Part of a small language model's weights: no biases in attention or MLP, capped logits.
Each number is 128 + 24 x the weight over its row's rms, rounded and kept within 0 to 255. Layers, rows and columns count from 0. Numbers have three digits each. The size before them is the row's rms in percent of the matrix's.

# layer 4 attention output (transposed), 96x96, rms 0.053, rows 11-31,43-63,74-95, columns 0-95
098:146159154121091089088096113127156147073118148135142153144140104124132118080185113127146149142104166144136115136143110146147141127159159130138137168135150084146098134143104155075131194129109134122176126121126120105102099087088102115159142103127118147128122133157138147129137120124145108116
112:121130130102118101087125127127110126085137141117170177133131124141128124157135163105161132104132124192126103140120102146164134099106095099128115108148172126126110149151084141136123183111127167123130135109118120153128106110118118097154204150145114117114135161116185116132123148088140150105
089:180099126127178124154118130100140106142099122163109101143099127104161156127131139161107136144137133132088146114113125108080124163101125202116163140118091130117100102116165114146148108169140121101106101165120128113130097127113135125103124111100150148130108124114090105089147104141122070140
121:116132108088102112105124117095162086103107111106096121140128116144143148130142093133175116096173136165102126106173104123166140133100161148113141150122150123123118136124163157051115121109110126171136117139124120124156118082139111113141134063108108100139133132097152092087135124127124108135
117:138182175107132100067090110138129094110154153160160177129128139145114152092175128112110140159095117136188115131135097183155143120156116154132135139109119114145104132096114099113166135163120161112114127093127100119114105122100151081148136122142147133120153127118115122125106149126123129125
114:151131127159134092136112135115151137128095139134117109156112121099115124090196080175145096118121117128093077087148111151127153147135130182145120150136106108134103115117140127116158116105139143136119126133127142099104171083113157112129084106110188132136134125147080137109141127096122084121
105:112091111115138113143105106148119105153165117130126134198112118111110126161122125135122057123114086161124109109157121130123104158139091166098112140076149132143105128103181139146155117153122137135127163104156148121164131130123118103184110134121126115128152119131101116075145151084123151148
102:097093074152152126132154122138115110150114125111107116094143153109143133122095130107104108107119110170155154167083143133169120094164163112104147121115082185127192132129149135137141111118092132125113097102125154144101117139108116099103139096149121130134143087147160129136171098134127148107
104:140130178141115113100088107113106150150119171142138141181119117138145127129144112141144121100108152116148153071171155096122141140149119087080136109076166101127104111131098144109130133115155138114182115157133114122155147115135152081134116168101122165168117097120104130128158128125097126129
141:105130171096071139101135106128084158131144155142114166140106125160133127135151143124146162128141181162152168143129151116157146111149148105114113149074148103136123164131118098067115125123119129115197161134150111137106127154116138132161146154155088157136144104117132131134124107156123149132
097:159126146132134136110117117117134133143135155126090116125102116109121184128138104129096121202131143113139171130111112134116114167139161174107143122114087112123137120106200119102135089123109103115119150139134130132126101156115102160131076066101158158150114087150114127107134112165124119136
118:122081132109127106135160082082134132156132141134120125107130130104126177163138121113123128125160123126118210121132129127125124142109116108086138094134143141128183133135147122110110109105134111111133137157123137145147118154149096135094082085084114120137110111128150066079184135141123127147
112:157093088145168149161163156127147124098109111129132101106136139117143116118128148147096113125128112148087081148085127124109108103098119145143153135166106168121129098136124124194139137131125141132054105124118168129104104112150141134099173137141148114124098160136133124143120097106146091088
123:156148145148189113142112172133147169111091161110154094107120136139089149148146111115118124136160117124108109127115094166126153126137124129156136117157103110125135142163156113171147114075139156139071129165129167119129137132119147114102108122114161093113124200162144128124137159109113122121
122:107125126128113177176115153118130109149124094101088116141109105135132154150090125124134111167128152117126156148101138118132129145130216144108145171094088150113130132102179143122116076126118114148170108110155112137128122157120095161129126091131117115139121097125123123131127095174109126169
109:129122109145151192183142158156143103150119099121105099151113120121126124128094154152097124155128121070122096134100139120084114147147160158138137156105096154119123113104165115173140081132166098136078140126148147106114144143138153156122116124122165145147125121129082150150094101138130123135
117:106128115127142124123122155174155100091118131116177126122131122147153100115098177103119112145104114157117084154095131146092107085138144132131127166130126146118115133144125122193135145145128168127096115125132138132151091115119123103149206135150159131131117160135171168163090102134126142108
107:141121087135152202159121140171126113118158091119127070121111140126136118113067146109096118167120113107148126114151155114091108119144174155122125111132099163123112131098177138154110106156134098130084132121144137112128122137138146192133137113128143149145126119121099148152114095163115132118
112:144095092131087076131098105106138100109157120153119093130148118107138118118120149117125149144125140135162151133174118135147116148122161148091131155089132122167115143118182118092136128119121086137130159149135137090137074102093098138152103070124123137115149092148113099086155135130110157148
117:127145140144127130142151155121172150070113130135124128133134099124125118083188097159138144114113173126092091138117106133116139117142174109170137151171117109128127096123077154112149167121106119151135100114120154109076137099125118140111118124130142132129107157140128172148110107162147078090
113:139166160112097108102089120162167138080145124125165107133125131155127136104127136109125159178120125106159141181122102139123087135155151131131112141132116084134138097131134140102119147156110108112127147126117128140149115129096092174134102096130118138119157161163154195144097130179138160139
071:159168132098117140156177060137184137105132174145123112146144076094138163112165146131151145139126146115133166116135155148146119141168166123111124148100118119149143141150122092135173146141129117119128122129090143099100129115104104159126104089154146156102121121167137105118097120129117125099
073:127111110128139131152141129088114090128135101088123151173150076111171132157115131138144092147144107172105135118102099151183129147096144133125150094150140136087148136125103111153137132094143166119110128107119151160123111127101132126138138123162119094098164136092163088124119130095143192146
086:135107106130140131104104143140121123120110100162116092139102130132124110153153123116138138101129172127105142149141170064089178133114121129090128171130125097156068176130098133147156128147118130138147127157145125062159087096132121117123140152108145140130071136142101132126150135156094114143
104:124119108134117112118150148119150086114123103132127114117178125150174121119176102167154114120161099161120120066175097134137126112107112141132141115173134097116125150143119114085122111138098134115096113114107120120172133120160129090146111132131178085136126181101170130109085157118130134130
083:127128164103142125158150074145145106111164149116146156145148099132098155172170143123115144137110158097141144147098132149172166142142131131096126142119121152135124132088080105072153077128135142164122117054125141105090127138139132121134114131140145151093144122119122125141110118177120106139
084:107183167131068118102147137141160174142134138139108110113161125140148150143148052116099129136119118124150132130144103137165124110118091144118092145133138097136141127148121124098140154124112153120141127129137122133144174137118139139128103101089142160157125103140134173083110105185099086107
086:106132138129107147176113150102112148160111133133148132105186100143136155186133141150116109178096109117109156097126119192149106148119104130132136122079143147115119126156138145153101138114129148119091155127119150170170136168143121129143103120091122105108144121108109081130114113092144164150
122:124098080139159125109132103134128107096150157152116130145083165113087086062124130093135186086112143140136092166158158112111157112144162138149133129139085158151137114113119140130172122128110107138128130125124136077093112083125118110139125118149123117133109125152109114128177121112127121097
105:133133127138116142134135101130093168123112172143140102145159113103096128174117146150122135107136121126163165087142150080148120145141085091079139114100153129118146145160128112159151126099155145112118120162126117111147120105153165088121099155077147170147122155126092103155099142132080114127
100:148095106117144137166151103177104101127135163154131120156080125126118158126147145142137133116127128180116127114114167097115138130132152163165118106127110153156139144145096089141160098156168124096117164139114156136070115160134179125136142182132092140110170118127131088143118146115123129141
071:156149138138114118107105113145151133134136193161133150127059134118127160129160119116120173165113169093113122133108150184105177124119150132119123119115086110158082119139152119127142103100108119126104169141118135107132117164128114184137104102109153125130088096165126108129141116133124142109
087:132092055134159128120106090149118085124125143132116126158063142105103099094161125097163145115133141129123123121159120119104185153122125133127145102143117095146133148147120117151139116122093108113124112138125148078179109088107147111135088137109163109129085136142118117122164146130089130121
093:132108121119127141117132146089146130100131105139120129139111148115121101124102110106092146122120155132118086192137148104113154100114167114124144177161141144151099109116104171137130162129108132141170122120142143074114106105135109148102174093181107111150075108121103132137155076131131099104
103:121174159147114099107087117137156173146141127133115110154127143139123122150108085098063132151187165091147103168128128181142171134131113122148120136121124090148144123141147112094155126099129133161108128146154141094151143133109136133122130109115104107140126135146127119068189127146112125130
078:102095115147160124145109175105089106130138115152145118106123145153163156143120147150160104169112097126101108135105110155099120126113151162136131152147085140104116133140176161147100075133107113064167132118146107160104127166153088141141139152124135129127093134098146116142115136079135136147
075:087152169145082133131127170126121156137120120142134157119124148142142138151089149125076138131143120090142100153102114150109089113113123117127125161116135148146117128138169171115102145100168113111114164134171108142121154159157130165123182106080124165186102131107110136123104099138146132131
083:085087124181150110131130124108124121115140117116105124149081120120163095114098177104098105110150127134119122129136160096095129119105182132124133160137138164149132136109165131152149119108164147138125142134157133079116094118160099131159169129132129142165064150109142149117114074132126142134
075:130127139116128161145136128114109154097137123154209111111147136138135116119141184153106137112110119130128123113131174149112095099136167075119119138132119171128098159118148133111099116109162126143107157127147104116095135158165132150142160088132141109148128143129106097174103119072175156116
116:162096086133114110164129094107133125109148150159146106113112133090102121117150209128143164103134157120136145142147156109124146133120135100118145134101107133179106133160154096126147111120141096136108149166106142058125094093117116120123116112151138138102120126145112059125115138118102129111
100:136155179112113131118159138132185143105119153143127136137133114130144164109144094113124154124104152122123125149125122172111121099157172087119123141142133138132118093121095153115153180156108121140147112119122135136087145148113112152097130075168133142142117120138161165123092083161133087065
100:162150149101151121136142080141176129105133144128136117152089122137118153094158207135151144119135138115095150137094177144115112132150178096106118138100105144140126095126155124121139099133158107174088143119108152109115130117132102161127125099156165102119137156168137150170127115137146136137
104:150116089142126116094131094123110100087150143114110137171113165125144112106155159136114125119103128152132124123156140084121143141114085089086114093146124122188156134116108117109122189141162127124117135141115115128146084110115104119125191151180134122133100174111120089109151119110116125129
110:109133103145151142150142150127080134178126089131126128097138124129121107150078094119154098125188077128126157099137092130162099130097103150151136117116134113093141136133181116190102092105124145112125125109110142146160141167157146121148108149110108145133129102120120104123135136094100159149
080:124157093145111162183159114112145097123140113155122108130127096098128124144117158110109136167156119118111173141126106123140111165133167139126152139124120110128148115123164118163178077148128085143128128134113176089121127118094150143135074135122120135110123074131067126092096141142126151133
086:112131149132065109149151151112121140128118094114114107136132140174134140106128143122120112145112130126150135127126164184183123102145139066133103102133127152131105160118107141116098121081130147127147146120154091171127138177118129112111169128156084094140181130102182145110121111124145133122
108:126108128149156130146117144168096161118154164154165121149109124126105129133112143160078136146094132108138110146100161159119109121195127069163141126188129146137160120114109130158112119151142102131114115121147127124073132153148163138119131152143120144119140160160153135186136105122128161104
097:122093083140103165160154163100128135123104054121123092124112126107146121144095116125132119115152115117062116149127119085118120132106125140130123094134138138099166085141138159163092089152140107112156113128123188107141106126166134124119131162123105129130115114095101111134156101118098157122
086:117137101163122165120119140134048119123164146162128160132092115141116123116126127137144121129109077124122128106129157138153117130112086106112120085140100153140153135115148108162058134106125149099120145113143118138168091170157130142100158125163138134118147134117142126172156125131133191135
101:123150144122157165126109132142152134156140121174174123125128093132080124116134120126138188152141139111114107137115150181114158125143164127139134121116115156087102115126088122144117161118110136155109127107109159090091100109152125134095122102143121131088108095139152096200137115162126111085
101:134098173098095108111133136136123138137089128101124157127165150139157155130134064163121116110116101117138118135161112108152107145097095133155126116132185117106100140153121151101104116122167164098124149132144100182151155124159129139135128133093130130145143129102155141095119161068174112139
085:124155119128171148120122169154133091128120072174156141092139109151129173142114137117146128161143115118127089123100121180148133109139144103160141160145076145129148132094149148146123106107121155127107152088097128130082111152164116186116127145149168137133139165111155136147137122160142141127
100:139118092122158133153123167099183137123112092134131086114125155116126139128132147131090142147145105118096059135090083130145137082120124172175132157138141132124127114111176144158142156081154147165111144114094131152137142099132087164117145135123133112154123149137119139103128148110132094153
079:133120138131133115080114144135101153175100114119141143111136162114119134140126099140125112113135116132145087124110146135116127106110084083164129078174169129127116134145102158152082158114131159097122134099138086164139133145208127165119140119131139123151121138133142132195139132084138134138
092:129137160117140142133149148131134150098128127075128126157130154133145138117133152130093120136100095140148067135114123124107088121161149087159127139129130155153123150102095136135152161157125140137127148097157109156095137112150135143127152115165169127148178205130166181118102121133170135130
100:128131201117068120132134120132102116158110140130131146114113117138124149139130106139145109126114149150133194106163155150159123149125157117091115124088136116143095161131116122093102103117148143118164152151158111111158158151110123120119107086117075116124159058098105144107107129135127127143
105:111136114139081149144138121122090076110128115098105168145145118135153116118142172119141130131114112135133163118169134079121108141136146115066091121115140133154140138116096151147112121182160112117140139117135084127125102141128134139110164172191145131129099112093089143156121081134145153144
100:158116158109149070078114108142133170138120143134146104139152169137102112143150103169115149115108150119157070137116145149118138104139070117152129079161144113142124129146100136114115181120124129111120119113124109158113135120156124138136151140124140125142115172168156111164139133086115080099
086:145128141122097088066101091168110138138136153119135178150125140136115133129187093130119140086125159154139111126159144160107149121105087101114121086142125095127139157153099110082106191070134159100153129128141115122151133135127116126110156123134113119118120134124155120160144124106097115134
103:145142174149105092092163109130124123149106144125091144109122145161145120113154101118096100085151138131149191110170118112152142161094115121115120116133133063137132146152163118112138110119139120108146124155123132126139159152102160130138066136108122136136116095114106144071103127115110077134
089:122114161092130092075106120160101153150111114148169137123142122107123131120145077119128134110106163156116132124140127178112186115138127084131139110163139095095095150167074144086097140120136127123144111144140115136121154131115134116144147107094082134117122116102139087175125147086124119119
101:120109166112165120102144171131107169159125090097141113116163136148133161144107103107121101109099126136138101146105119159149121113120114101169130135181153129086148124147121147159115123112141155101140115131121101192100178149142170114128140116121121154150164143107184151151113122087129122118
114:120128120137134139142113134145058104178124124148130170112115132116111130167085122134180101112168073152140167097135127134164130138110119150121138105096149149134123148113151122161093110118145141085109160104117114131166126149158130122148111153099110109141121123117082120134129151089108166177
102:103110124121122132136141113121123143179107087108095145150175156132118117153104119073120087090153107144120152141114110078137119137080100114093136126117192122105124107171119139148137112152138125110129102139123125133150159116135161090172134136083124123151096099098116101121133126077114108143
# layer 4 attention value, 32x96, rms 0.0488, rows 11-31, columns 0-95
085:134071114113127165133064147112156120139163121119127107163106102134156111139083147161101119150081139124101076149152132097101150121182153143123134115171178172156174126123114127133118113165141125140131104137153160128144124115116101131108146145136154101151111160117130133144136130104112150130
102:144116162133133099105093102167123129158119147148123115155112103131127128115152111191106148132113144093194147121129141136137154154118153138170094087125083138124148145147105172106144101138128104160134151129123114106154092120186110119125129071137169124157142147120129154150147101158129118123
082:078185131129143131132109136119101121097145149161173157119097146125113143110126131116129123105111095132062081129116108121114144149151121133122144147111115131174159125145144093083113122140111149106114065122055122172139129136088104125150114162097155146120147112100125131128126149135126125116
114:129120132121117133125152088111119120142113113120145101136162118092133101128095141165136102078141113142157132103127161112109136153130170151128118158127065138146138139118119122139128215124142130154119104082099124088118132122134084116134155123145125111159138130140059148113153118100081097127
093:122126102139164116134067134106099116182151156173098083139120118158147124139139137147108128130110154084117122119109088166180139150141112149087108162123151125124126122089161133111135141101124148141110123160115163161147155140114102128124109101146133124138145104148143123132138145074064143123
099:120107086095126086151123109113142126115131116160115129131138098103145121150095159108111097093132143172077096126117114150082132152159152162105162128139145159113106150140116123152156093171146134145145100129104147125103139158131109151187121141114116138121108149176122134143141115065088142127
094:148133112140100083095108109152119112095094145125123122123165155112141127091163146179129071080114157172146175131088151140154127138133118129131120106149130103141118136133117175135144138137114139144138109103153106166139099127129118095150128140146143135157124192168104163165111120157116134151
101:110151185162101123185121149135134149127133094075112115138133097145121133130149169096130147180111116142104114089158116144124108128152103151105128159118123169124099120097148127090118127143079114139115152121119129116140109119124131109136139161140113106114105107066154108099062129145120108107
094:139137133142135152137128131151112090156147139118106134162106169102100142113152145140114103115094124107133113138136119131098185152131149156137159133118151138135065088169137133165117116145142140172136088142133111177121116129084138122076155093133095117134125109169157121090085102100154144136
115:115136121160133153102105141142085107126117118056102112122142090149119115136116128122143134151096149091138136137140131133107179132160139116100124093150154127100140088137150205127091137123144130095150104148143137111124165126116128123096128115133160162120119090082157149089143085144140120090
093:113117131124140140157125124113132108075152132091134136170091086134188129161123118157109120126107122101074138133109082134170156133105158144109142128126128131117177111110152119143123139074124151114118102128121168127109135125086098102132123164093123156131150169098148127108075141120090134125
097:107159163138102119166118125134135108128145121128165139129112112075112128180116131153111131132122089090130155105126128128143153130091172130133115141133127136117123135145167102121089152107088162123111092108129093116117142130113147123143165177092113143138121089107126123120035104144090107133
102:122160106128118118130138133130132141110166133138115121112165101134114138103167126093100144163156096144115127106130122111122089143119100133165124124126119131133149140130154122059140074132092095110086149141044134138130096116155131131179111165115142095115138137082155114141142176132139139141
105:141131142086165128129097132098141139116156112136128116156114106102124163184119103145110100112158156139088127068111129156134087130096158152101141088117137135098107144137152122111166110108132133141125096102118112148095119153146115136174109100073095115150118133115164169135106174116147146125
118:127130130136113185114135099127143133104089141103164179113141095136150152061113102112154123090147134158139166144115154103160140113153129095133087174123082141120115108096120133159129165112127153160131114140119152094147139099113120109104139110132148121111154131088095116111147132182145132127
097:136131103115139152104159138109134117105134115110114151091162095145156147125153132087178116124141117172143154152106090132164124134106118113122133142120153108096119115101103143133160098144142119135067174160110107146083117161145136144119097118109115144104133165146141102148118175138193156149
110:125147140131100131145103123124137102128137127156144129122109052127119146117133141137141135177122130147097117105133148169110116116151109128179084143106120136114169120085101099096129114139128122129107177119110095187143096103162107128119091087126177100126146153125134107122145163138173162131
096:139096157179151174135164131109143149106151128101046174096119147157148129101178145116164150130165131123165132119146097132149138131111098117137144141125177119156115116104142114089144150088129142121100150114113128141136120125129126134096113168155140103136133179129127123116139145137145095156
106:112131130149126110144094141139131076139144090115101136143130135098136107127105141147125107162131092099093072118142092126159137143146140130082127115129174161171122125091155163086112129153110141122096103083166139118131117118104115097085141199121090147154136134110108132120112132155134129138
110:129080079108086145130141119116156147120185125127125096146147062162168105130128135135106145124124147122085103150160111085085109124122144120142139131162145125128150130132146098123146126165151077153130120147089188114147122137136136171148146125139131110097113124122149091126141155093118140125
098:130080121129149151120098173107126148120126130126165120139097125146185125136103127186141146151151154094096065127139130131123125106111138139162146121137149113136160111090132110121123172113120102099115159142156156164156154157125125146051117170135089113120135156111139097128125148132123137120
# layer 4 MLP up, 384x96, rms 0.0642, rows 0-29, columns 0-95
102:152095105127109165125098127124136117066127089136124057156081160114133138096128141112133144125109101150143119114137085142135112128140168167125138120129158126070104151142157160120091114086112143125149110117122121144130124074100120099137151093144148110117110158135149139104151109108113170137
092:121109104139119148132105152159120081128123072143110112138139154133143117092077106114131098132108167109126097099135136106126115111113184141105148125104096131152097136133183121129159108127138129146166093132156140086112158082157124107145126090141136114098120107129106127088120077122177116142
095:128080119135105139138113139128129144137165155119094095114081112101156115115128110130108153125135116111119144128143112094069157129157144094115110125097126130069194120128123121112109140127110137116175130195135152122130180140123102117092118142154083102120077114125109117139155098126120139118
101:138125169116096114120121141113129120139131111148150107108134145126126151126130039104139110150141082111101102109156092120128117116138110141112143092127153086126161130147120142127159150085093136117152094128144151135139142126145111115140084161137137090095136154109152206132134142085122120168
100:128113135100102120079120163123119123157138079134114115136103139172118084130092113120134119105064109130129158100166124125122108132137131139111162132131148091071136143102138118172113136139108103126138164119137136158087156174150151142114130193129112100136172124126092132130136137152167140135
097:144118081113135106165122160124154142171122138131102063101098160126115110148117117184118160163123128080140135131166122120118145135128141121110123138104120081116118144137148131144123107155120084109176146154109123125106148109113129144146067128130114120143146082114132176117128133090131137180
107:106126088116111128131160163124124117113120160153111152124113125164127113124145144108125137070107145115113159116165104111131132138104114144104125093112100127150140143106093151129124127100086126126135087184122108100106116099187092117128072120140146121111120140117170166060132108169115114124
109:090101145102164118128119157099159110111135100135112128098126146145112093151142128147139155105066110090170136108107143116123155149111163113127148151122139152120105138149111160183101090140102141171120121098144136125078129127123097135152133170187126120124103121128110172118094139146153097122
100:130117143106099115084114119118189107096110158171156130109124127109127127138178129108158135161126140114108138126153138150116190104168126134162125097114086114087097139126132124151143157105107117100110101153098066134147139089123134103119119129134136109101110147141125174152090122164145138143
120:126107087124125100083119133156146128111142134108134125103110157150136117105112128123145169113111126141172133142134135143104136134143158144112107162107124077145103171161149136119183106161118112118177142118111141136092153141082094138153067116156110104124128114151098144140157125091096178149
096:117100116160141133145158127097138098150146094150133067145147133103127137131096070130148139147118106133125116114172141115126127109132124139114168084129177126104159145149129098116132107095124142106117139201109121165119122131142111088114098074106139094143131103105162125109159161124163137120
101:119105096152128072141139146086111120123164142115127141162141119125141123156149124115164120095140117119093087089113103150135137084114121141107121164096095158146129177157101086120167110113092154116140139139072127122140135114122136084134136184132146083139119126102149132143115081125109124116
100:106123154105164151095117155136133107177178152109146138147099139142108095117174101108118099090145096092102159122185105145128089126157124150126108110152140102104136162111138115154162167124112100116123133091102159137111137128148104113125119117101149134085171143122131109103149125147117124169
075:098148108128148144135124131110133126141104108166104139115107116184116134146124097120119130093122138083115071145124155144171109105148155115131113142113157126130129210118143109123154114142087171154129091148153162153115110114116113146097138108097128155150128146164143183116143102105151159131
101:098118149104134155152139125130155135107103125093158095138132161108146152092141164130119125121106106134140084137110138108067101103145159175152132138107143143139120120159110096110155142157120098124179106128172099140113173125125122089149119134132093110087141143124096159152116110176170104121
088:120090185075096121166085143124115110136159132096127115105124095153106104135128112142171115113097102080107137097153114110129136146141132128130161137127159136152099158118141155113110153130117129151117108158094124145112120126188118095145126121129133140078112148136145172148103112112178086124
104:141075099113150122136147168131144103146148066107139104137135159114141096140115140122119143130137105133086083145135129099098131086121154147099171121109077143150109149128134121144138134137089137136147099135161151107144108132123096144147149102190090141101114139118088186132129101104120127115
086:117123077166169135148159117109134103150161115155111094123136133096100128125161118155147131084132087139112084143130156114113117135135168129095139146144112147139174117123117092181127131088131148110127152150090143151104123122158087118115130117166145089117150097143131134065152138131121111161
113:135155150122126082101160154104127129136159085110137125121132147155155138116130125143157146131117077131148085085143091150126163128126111126130178126134164118098085148163137099135154118159094129134178134145122107139110147138124132127102134174142104110083124157109144169122107164187131099123
098:114109163125094121135129107139105097090174115154108091132137102144127086118123126123113201101085145107109119113147128113066118101137158118066119147111143130154111096131089100103087161129122116165157135151100162144153101111127098137158119164146134132120126123125126130099120126119159135132
108:119136124143097101116145121140131140141111138142106132131116124122141042100089093156120148086113134155128135100185178141106180090168166140128109132084107103111112111166143131157153119135123139151115146118127145102122149106113112126156138158119094127104126114144106107140160164151109170123
115:134085106118131122151087172129130097147160123147118063127110134136132135128112096181119170127123090080163098080173144103105114132131131149119103102080144103131095109125164143116157102150111111137130149153147155114111155099131141122141063128114124136112148105149124137132136108123105145150
099:153123104089088141141124114131147113121125116162093140112128135170103133167108118161173171147121131065151127131140132073119114120128152158116140158104146136149145136107182093109110129132106111154151133127165130107080144096120097119154062117130134131122125135134144138110104104120137156179
093:122110143116147119146136128133180132125150155103115139154174132137121113118101122161128170160123129149127151142145130164106156109122096137136163111100143099084134115097113157172154121117126132141111165119100124169141128152126058075134122135153090100083106143136091118140188134101142121135
084:129078085085152128134114145156134122149167116096155088173118162088126120143101132128112122207137096153096117132118162128098142139139114137152135105106078124126158165119134161142115108149123142150151091134153139089096120113136119156131109140149100115125116134112116188134131111144117149111
090:133161129138129135119180121102136134107148133136121175119115131168102116111134138116147186109140090136127126131133121140145077107102142120118150091121117072121088139097097155093173193126105117126140118161141109140166124101146170089129109149132129130117166115157115138183128111130139102109
114:121119116100094067149119129142142103148117029109111095120151131115107128134149123113136121141119090139104165085130135111120126101184107164107115120139170124074127156098150131130120160118088161132126102165127133130124144103154130110126141156117128122131128105100125174152114124118132157151
120:086119083110099144091159103129114077134094144134150143129153121133114124108125146077147122134123128084143151109117071145106125133125154151118121139100147055135131165100108141102174140069085114143135119110125142159112147120131143077131136106116157111103117142111109134104130114119160121120
087:102117097088121104106160101117156102098163153102129146089142126142123105152111117125157105114128110144117145125113100073160131129170112144095094133123115129142167127127115119130163088122109121109131102153100166178109154144134092120165131179138117114136142110127121159141191168118126122166
089:081118105136132127092106112128138108123129100165169146133104140118133111121107114134118161158141084064105093131132088125141156090122106196122143120129088089111175160139117134120149104120110125130118147146112161143138139142089137102106106144112112083126127087103149152111128164087134141133
# layer 4 MLP down (transposed), 384x96, rms 0.0652, rows 0-29, columns 0-95
103:150174172164091140142108100101076160141132141138107135101142087072117088128136103084133084121160125097153125152125113124141123124122120111126097095124117117136124096100144142081119117111137156106145111064102100116146107132104145153097116150103129131151135118156128136110137138134123082166
088:124155118117176125134098169157110098153114112129152136118103124164119130113127126107186112161114089116123113126151122104125131138151099090122098099119107151130102088099090121108120148166206130132107119111107156141124103119118129104106057111096128117098127104120132130146102132101170153131
093:127160157118077112117130091106106163129086121107132120150135118109163135093162095144127120148156160140092162143095136122166113143122115109138152083130131159113183099120145137122128117121145125108130076133121121114171134159125180114133136132131120129133150075090125131122104107172116188119
101:115141139085111149142100120072084074101110130138120153118101142096128146111158138112083127106131119132091120140063117120155087123109119138180133119142130149128140118137160130127151152109149176105144099110148122126141161134108148164148147145127084088127107079146147124112119147138168131151
102:089146103125117118087130101138108107115144129142108112119136175120128131110161151112129097120113080186152123141137141141144098124150115153159111121158133084128161151146120178131114134151118132085140109124121088143138127108154123135081104139122092125153078062139117136145086100121108125177
105:130135096146148143165114116099121106138162143148113147129098179141138131160126113115162191162139147120150142131153142125096137119124110094134129121156140133156134128148129120144165140112128165048138166130115140133132085146076139114116146183065105135128097110145125125141110149149129153148
096:128119102098115164099158112112094112093118109103090092126090095143128118093108137123118142153134179097113134135145160088117094127136085111109123091120125104153121156123132098087116074101135151109160164148126129097096143094130119094123110123142148122139099127094084136110133122157098173132
112:139129145150119106120142175122152129176063161114087112099117100134167179127140152131139133120129105155091129112132101141094145147155134118112146094080131156152155119112108106135129122159092134130142181119129153148167131121176130117087127108132140101126148179147103093117129105122126098137
106:139121129100154134133161147119104111123134136095126131164142094142131059137102136111125152107115129132089103152124128106151134129164134093095108116123120175110141174068139106095166141144138107151127168167123133095098155140128144175116138130118157174159159147134165145147172114139128122102
088:152088130123125114152141087114164105108148135079096140148169141151162117111114116093103112124097149162172095154117105127142097121131129097136093108128142128126118121125117097139126118127120126141093129075130112139129116146131134201090151147102140145148070136138112131099094189107129143125
093:104178119121123183103130132146143115110126143161146126155113085142138132114158123144137108131094140128095117163110143131133094142107141111139078156117105125146139117119104109146138129118211087124098133119143140100139123113127079141107136092096129095092103142100098095131145175123153175129
098:112131140160144142144116130105180166127156155102078126098125100173145123116075125119147133163124129093147105137189119121150130170112142108140112126108123197148142096132144121112103102121109132156117137120122140147151090127089149129129102115150114089147122140113147114131145112123124102058
095:109132134080142145159146105141152139134148113144134111120135136131102129120114145132153156116140127107134162105153161157142065133089118155113102158158168134112113117115120106102135095127110165144157113169167081161091168124132182143123172117124128119134128122112109098144138057119163125134
065:116139137147142152108161061090107109098124132132094175074145116108115123120133124148159163100134145161100098151116151136154106125122092084135130131128143104187195117143174127093138109159097130130116129139128130178111113120106127122139124139109137155132154125109163103131165125127136126103
100:119141139102152103167121074147159112135131120126127121135130137130112183108131116122130123106127118131147140109159192126087095110105159130172148119149146210137098124157134126130160136117135112122134098118096120135146150094161138165136171125094135078129123137088143137128114176134102155133
090:091139129155144122123130136142137112153149185177110136141159144105084136071128137103106138147113140117147100091136118141112118174139135098139135122151121149126134125160088106092146119147123113136129126144123173094168134131091129154137141173124117160141121052101106098114088135144164135106
098:122173139157168137169117102132119095153169116125157141147145131147100103180121120133131134141147158098106111133124127105127121131113059157078114135178121148148137116129170117128123133155116076141085094117099158108131120166119127149134153109130147166123104138081132108107123128093111156113
083:133118143125144144079139110109085122191108119130117138118179114127128132150166128154134176115123111118131118124117139162149129160117134133137106135137139157186135131136106081098129115099158154118090135154111132159129117151166097157112106121155135124092143110121094077164136158107161166170
113:158114128156078129105150146071067143151142110126096120092153144076153134140117132120168097137107120129144108140142110126160168175119112131129139127142162110138139133126116140138121127193134096110163168112104117119114101158133110129106109135097115151114145094136099137171099100136088121149
107:150120119109131148100116120148082148140189144140128138145124105129099152141129098177094141179119143173144087159148117092111146127139120115147148135172146116133136105105113156077130118162153090141130148124107166153145102145137153135153138103136122128116146124077148129181130147145116173098
101:099130142169117166114158102122099121131126106132086133111150119123170134114151142137102117136129077147143156104127117188112124144135099113151163089157146120131123131103114110102138093146123110057110159099124124123139110128149111113065102147133125140158153170116159120079122140128103142165
108:120165133154114138146075143132105116106128153153137151119117167120131142120101125072125160163157125113144128126124128126116120148121125146167171119098122124146102086150119134141150123105142159090103119128159136111111075122145169188134164158102134159151168124097117113125126122161079122180
106:100122120142093141172138126109126151153130125131114119091114122089106133115160157153107130155138107143152109108165122171122153169127127149109143096128136053118092129099104131138135165108141080119159131145128100145175116100112182106140121178115141129170106116120115122125140134107120091172
090:160125126104118115100119122166113126107109137110145102107129119142144130099176131109155135123134146091074113088137148152142146128135145142166132128125087137107139136159112139122099089087193129161114068130108105157112147141132143115137149117073149137148151133107154154162107117092176121097
084:180112137110154137132109140151131106163124130142187179170103109155114095148116096171124129146169157122135141168138146112146119105097141123105158140152151142157162130080157106106108128157151078135125131094149145117120108170122150091141138088110116146140119129139115114094136139160139139096
085:111148146115133152107132139124083147133076097141152122134139162157098113174129123127131161094151122134126133157127172107157130138122109162136117132159100114129107148125147102124127118140111094131133168157208125131107121115150124138076108087183132152179136146171101109133112117124104116099
111:115140141128139088104098109170086099111122143095099176093138111094090129124109122087113105136140123121115126157091117141136087141144118109117125082166130118106123082158116177126101135115155112088140128111137102143090126139150137183087111130116141145158137090129134149164150151143155136154
113:168104154168154155094146152100102130143106121152118115126167137145114113131101156103132138130146145123164180117108154130146186136140125169125119178146160085105165126112152105134101139127136114117146181113134120123095113129146131148084163095142131091117091177129103120127133110150156139144
087:144128112127112141140133103135146122113165114151115159143116130150117112119158197150124119114141162133058136141144142114102145138122137153143052127129127137146140099138111127165145155166149086158082077145114154089118112081132095141125131149123138122103107136137139104094159136121086110136
089:127123133100096152165134141133096126105107095134158122156116109129129117161107133140095137122123158122130106140152162113160095104169126127110115113177103140160127159073120078153141169116146094130127157107124113141183089175123166130150155134152130125142128144088080151136101168144132143123